config.yaml
num_attention_heads: 3
intermediate_size: 768
learning_rate: 0.0024
Each number is 500 + 25 x the weight over the matrix's rms, rounded and kept within 0 to 999. Layers, rows and columns count from 0. Numbers have three digits each.

# layer 13 MLP gate, 768x192, rms 0.0795, rows 706-767, columns 32-63
485506469483456494481525532503499511477520489547483502455498495533505558526494452537502504519529
460518475503530516494509503553533514503503487531544520518496476518510535530494431536477536458481
504496489483488519525502522551546497524470534535491531559478510486498520487553489488508527492469
450510534508471540539490468495480489467512526531505518563457481517474444530508504462494511443541
488528484491489487505523499542528524478529513496501518504502530538546515527517498459511521509484
469507501479495516486520545549475475489520526493515527473542495487506523482508471471521541488512
474483516482521503514499490499516493495514466502524506463510480460518506513501476530478526501477
496500509507484463492500465468495481520492495517502523546527439447517501497514477541494505487487
470508472535477518521518483534519481486479517511521498519518508507498497521528505542506527492497
487516547545484558561545453500481511505465481491482472519523503527510478460522481457452551465478
489484530458503481554533511515488499530487504481497508525462498486505522459482497492469508492538
489510480491492480505485528520532481461502477494518503505463496501503496504478528521489471497507
510510493516506458537548475503516522573471465492534495498491460519492478531473501510464505483483
471537520514482547501509498533498478508504480500517489521509495529561440523540517481483497461502
493531529499489496484502525501507533466506473498486495507510492521498503478493500504506518428528
506500450479503511487481464519536521465477495535523504488468477515456466506567507503540510477504
499479503458497553486510491487511492511473472476472512552515512507499501505539537464500500520481
488492533481535535511486502516525519473490536523500561468507519502511508511536501525498526522504
471501514470487502500484512486488514509482472506548533503516488466497496484485509555536516473527
488540532514507528490490513513525543474521504508518480532479488529459518479447530513479491501495
493530498513464563508490517459478508497517479515578517496545553501545511501501502470452519468513
500487528497508519489474503464498522478475508510499494523503493538479511515485546521500515430492
512518466489522575500511500493475477484517497496518494490544475515503504475558493492501497515494
498528534509474484477540490532458472501442479490517493517509478538511530460486485515492527513508
465524500506544476519493506504483488474538479497472497453482482491547500467517545537488533498509
510523494483507504530490538480509505536510527524477503488523472537510551521561469521502499488531
457545483480481495514523504461465496520491505548542475551511469551517467493498514504507499512483
519485507490546497504510495512496526484499484517491479519496496504487514441538527517516541496487
518475478478447500504498516496494515502486478525495523500493484483509466527545477515536512475505
525521535522534505511483470509509507510520470499551505484459507500519489485473553479499526496503
469539469480449499527571473507468488486450489516521413486514533491466490476525489490421516472501
516491522442512523480510523465472465512470459507484533556510495486477459432528493504515499485501
495535529503489528490517475463524491500483518463485507492516522468495496480479478512486484497470
473515484489436543485482546491565535468526500491548513527510509516477497515480461524503516504523
457469516489518521545512540497488469527472524481526490482528502506514489515490490509481525457515
523486537465500580535485496546494489459519478499532503497520527493494496478502505545498500475466
482503469484514523496516523531542473513526502538517466534542531545485491482533497516540503501517
463498502478521492547532514530472494506514460504481502464492498519512519485479535511545559501471
502469552446538499493496511517499479508467485495554494530471493512522519521519466503481538471495
461519528516476494520529519509504485516482485509496529497492493534511525473503505515476498480479
500469518516484530516516497485509527506485464493498513518503462480485524478465509499560513482485
476508519536502551550477495491561466510512477542539506481493467493536477496530512530497520526501
470505520508488465504483526511480501460484538487518506540488487519480584541508487495522505524508
464539478501521529506532511447474501508529492560527479526513527525497558530519441475522522527506
494539529498517506519496485564456504486533485510533473479475472511487522485499457508481489481497
510484448506516482491458470491501460499506526550525521501504464490483499492535470513535499550448
480508481498493506513535488497533512517511503495530484500494513499521475516511489499439523459509
474496481503501486524493512497524495499477506537486480496514480528528535442564542486445497478524
499501510475522530511490491513523475517476511520476495514527512498491496493512559489487512486490
492530539494484546482497474429540483472441519521535535527467562492464521523495501494506493495528
466519511466511484489460538507550506466479483539484486503497505495444487512497493509470500510529
494500513512494497481463541486537553496432474536538508504526485514478495499505546526475512499484
498505505463432506541508486553475480524492502491490522503465514566548570543553537498476514440515
509481511497519503465505498536460482491520541494513490454520505486499481457448514477481495535478
516525520538442523527533509523522487509447499504483501481478499533531574517494518536480510484489
491483497488475507497514500508482488503481472508493541489538490505523520534508493531521495523472
497515507522528496479496527488476484491481496469504483505506511544472487500485506517531469455508
512469438488463576545487488537517494501523463547563490502493520558517507524498509477481549510515
494533477499515483482482496438541496459509521473467546527426462461482499475537523474505509484480
474491507486489553503504528494477473512512515486525514487486482454512505485484495515451511520508
465508513499492500478473480521494541489491522473516483543470527520482468448493473483507526510523
494512511519517521539510468492529529510449497534551435486499532466512530530503457497454507494508
# layer 13 MLP up, 768x192, rms 0.0715, rows 706-767, columns 32-63
520502480473476507517498525526507528540518503508548518455514522511501480472514492495525478498538
531503538491461480511490510522484469483510527485494500473485506494526503488480527521552536531503
467479464518556520496535473528540466495510472495498493514528508451496492473498544499544507489470
467478507511521453485476493471478484527488499514508552524462524517478489523515451500537488503544
474509517502545453479478535491540474503551511498433462473450504516491492499546540498532484530526
498466522493527528512509510501496463493469461513492495513481514471512508487494481538504457517486
473528505506502523429510507493441463507541454457488509510487527505509516529510512505475478512515
535480557507472491464470477497512475473476511475438518501468506479480486479531476495516532520524
556481509498501527489478484497494537514483511517504508520440492475513500469493552491545493521533
528510480507503471465514505529527510492508519464501487497501534547481532519500539494574468496550
499493473489538522481499518516505461509494466473481472504539464521502496500530548510490494539503
511502544515481496493514499494487500497448496526490485489523498472481503514502496475514531504530
508501463485478451563461481490525515510499465481476462486475505502515484493486456512520487493538
498508511507514498502471527489492525466504500525445523464495504468516508498474489530504492495478
525453520507518516498459499458532525471479516524471530496503489485513504459500509470528516509493
498493521534490511488526516532514499502449535495470492516497474498474468483530496499553462533497
501479515499473454523428501508491537527473502535480516526496496493479525510491468527509513507519
504498490490486520500462482509578478470490512530502518497502516475513535581562487546541507485537
507489540517502521516476534470467522470488518497516470525524479524480502473536552471484495468500
479469484519526498480500520522529472515540463455501483505487488533463497501499448434539494508466
481459478486480540499486509535557484517486460509475490542521502507484517468485537533487483463512
527501471508501507509473520481504524508494510522497498524502452536493468505533549519471507477460
489462530496503499536445477477532495497533493504529536540481514459442459485474513497504530478500
483518488524501556480483517492511468487467541512538537504482498499512470528544506489493506478502
507457493503531494509475519509489548529483495462506519466461486491503489514492487484498462463509
491512521504489532539483462541515499498530496520520537496466484472491458470485449472476507450499
508448502485515480529505501520527515526547480479500496462527487513520526495521494508502518536510
500484484453482497461474506525477494466445495489468478444475451497503511459485519494476485501482
545456467483543480515509514519476514531482486515522539465499471494516487484529500512570477506467
494492525523502514533493499522492498552502520470481495477478512480479482486491498481505456501450
486477510516506463485483520534494490499545479509518560518487476503547498509444492544540493489546
469550503515465507508497499551520489432540494467437471482451509503443499515481535487504491457528
516482440497518492518474523530485487489506511523515463532461472483486490487517499494522501518476
513501489465457469492532513491514507483525515484525533495543456514514481524489492484535455515513
515490477460528520535515429512492537514497492485496547476497489496547528505491497509473524464525
500499502493488498508539533498502541510513438467493509457489467555491462496514509493482479504473
538496528496482492534486505476528498445548533514484523502483515481500454502468473453486502544480
541506505568499550523478483480534498526522499497505506538486559493466481480523458462503438456519
476493525472521546488517482590496514580440501506502475538523517566499536514509500464467528496482
522493497473487497532509493488497486514519495483511491511498463506479474477502498539500501515509
488523478487526528467569535534469515485484510479485509555513577469508531461490496533501519499499
541514496486537528525521533452481515518478456476499479494494505512497515534523545506518493454461
510489518506508533475537491525492505508471517507453507482461486482528514492502498474527503496529
487501460484457494462508486470479454498533487507520491495552531456540486514486459486507533520486
544493526472499529467510492512490482465520519503545508539486467519528494499480507549521505486493
505512481486512524522508494486491477452511475530484522449544471486486500536498502511501547550515
529465516497468513487450548512482513492509464486511453482519464533479543497510527481479501509548
481502492471510465505598524470465490505473451497484504468475530521529464498516506511561485500495
482469471511518475500481499495514492507498440499507478528469482499480511478512472521479491509456
548488482484520502509490467532537468503542468505520511468529538458496502562502514455501489489470
499492454528542474486518472481483482527496488484522475518469468493518483478505478461464474478515
467522471541503523533534502505477504525550540481492499517436528510560519473532544499512497467514
525509487489486534543479501511516540508460489468507485495528464480522503486522540564459467460505
493503488535546549473500491502539488520508551500493487501502519540525504524452493478471533488504
500496506553512522534509506497486514499522517529528473508538512558525495493494451518499510512447
540479527514512489501524502491442489456456553489484499506513488518524492536458495512492477527551
535518500487472474503494501505477493500507485513466491482482518521475479468447544500500494478495
495494480505483488484493489507515537497527484471494538452527485511500452499482481471510489518568
507515479504511481520515498509479518467430504529469514518530496474512491488453511485512498517487
508524483473494523494500528428484526554487471529484508479490507445504476491503541484488486494502
506485515482495499462491493497486503509498524510464489537507462497494518507553505544511496559528
479520470491522446511502534502474498497537456509501493497569493479467461512508486483464531498507
# layer 13 MLP down (transposed), 768x192, rms 0.0698, rows 706-767, columns 32-63
529474517455514446511474531501483483488461519531469511493503478510479499519479464527511528537482
506474485473513498550511441525516467496521533561502493486518513461493529510501472480506548516501
524503517504489483460516500490495529509461467470530511475490512528513489512487521497442474497514
518477516496502497466489565486495472515485503513476493495517507525528531497505496492493534483488
503483526478499434489489488472535488495475507543481516493476555529490496537488524514517465502492
515490506514492527508527496521511511517482496489514498506527519492498460513481467497503539520517
491471501497512476547552520479480458493490497468463503514475523540471463498546442510473501493487
500514492515515521534475498484490490506503538468489486465485515471507523503490457510521516539484
538469466533483566511498497504510497500485497536464503500496544517493520509513511506490458522473
521514519492507506512544488511482488489499527504499490504511499498509497487521498496511580525527
480524507514469501483513518512492518511513509489534530488465519517479497511532510494489494464496
497512482508507486536474544520497449492514512506522521513482512505508507497499504503490624477513
493482509447514532484521517478512542475491498455504527520523530498482462506532534487495441466498
483477477492487491527491543564489486479497459479532553500483478491510501496525523432444533514478
506538465515488539481519452518481560473525485464517535512508498441534519519505512475483445447531
498526502495487434492515507507499474505473534498476496498510486515522521496506492529499507507486
493464493466522538475515501516501503501480485461519499492464452518522505501509528488507500488501
460490470513517462520505497495508469477498486506520494532501516484494481524496503514535402517540
549466509517534467556513498541488489545479504509523483505493496491493530475514508478504559493508
508524481481486493523507520519500475452515523537481495469504502534504513532526482491523536525499
514483524580548516490489530499468563527510476456475483492491521510507494479532478524514509463487
442491458496519511515504514535497522534483516511511482492562485529508521517518501469504541495531
469515478491486470475519523499517471480533523486505497551492485506496500468500489517480459486531
485459503442496563547467486491510486538497494439492546521478473497513504475486491503503474483496
478497567489496494576514523444480466520449469477514482544530485483472501463483530564535460502490
523454535484513498469531480499531453511547497557483505554478489524532494523513506483462560499490
509526499474504517535536566490527511524499531504445518472501541459530483484456544516520607504524
519548472484513483504510526491508546518506476486527513470541494508509486531499493565521471474499
486498489501462487475489509493473495472524524462503478490500494495534516552436472503487437513548
556513504526567503464503413509535512529514435477486510504431518502479492509493518457509502493479
518480463438481505544511478480489510480476547506506457516480455509513509509516483464505584454500
497484540457485450475493508520487526519511545496513450426472491537514482451504496483514522467493
503515527544528514531512458481494501487505509511517502490537497458504473537482524489485528517478
497501479525482472527486492494487505542482487540534514473507487498490503514473506494504498514506
527521510451516524479499496501495486544498482526484506496474478455485532517496550544489462516499
487539499470492479515488525503505445523521497482503505512491516492447498453474497491488555485492
521495500488488471465512463511532535483499527516471473505541477566511504442510500492513481488546
479448513494533480572493503503491508498493521509495495519494509534495492487506469489486605454481
491504496493513489496480497493508559485500539506478455493503483492536523521523492516490514495476
517498474510518492487498524484528505478533492465495483494487465554469477515500497505488479488494
503510522497520531516509535501469485466523475509502487500518529531529478511558526446474501510491
455448480523513514493467517502477467449527510546506482442486472518448462557497488470516523504535
485502529504501483475503480503528532483498481488514502527532537507482446483499491526471523470459
518492452524518472581474461520483487490510508514480476468530521511498488524519457524502522491500
487520484473466476542501506507475470495520533546492479556442456456513510485511494495514508513467
490530517499461490501502484503492494526445494501532519534470544528518500503506510519517383459517
503537555474476589486470534488501537491515486504520490515505499517524502506486484510494569488472
527529519557510541468540451512504496485528513504506543509487519520496508515483504509466418475514
486495526510498455550482493502505532512478493485530498494506501505464457535495473463501481537471
530507488507497484505504500469502481523471504551446479516518483516482471522465495507519392510512
484425459550475494558498491501506489483474510470530497538491503500528516484495491491474631490473
527498546538487520430509485478566552541466478515494562521519511516532483445507558532479440471492
518479504512505521455482490506484499459540530522494514519511506533508519493516501493500596491512
530525519459470513470510496479539494491481512521527492490511508476481476519476539527492433468474
495455485558502477478483508505519469534488529588484471523532509484501511518506526495508518502521
496479507460490490497528496506528561520530497476544514512542499507470483484478514483504490494522
475523501497513499516499505486464507507501528482521479523471485480497487520514514468503418477517
512514504517496514543544553545474522521550489484488515485499499551484525511526499499532518519474
472454478464470517476501524540561521530539475505511508504455464481483479510465508508501495472536
490482451519514514527484478539531470460478488491496530490454509489502532506490534539517550486529
503536502492483462508544509514482503457527477567485516487504492518510496473464560496500544536498
536516485529510498511481476502523500505514480508511479447524533494480487498476515505494360490486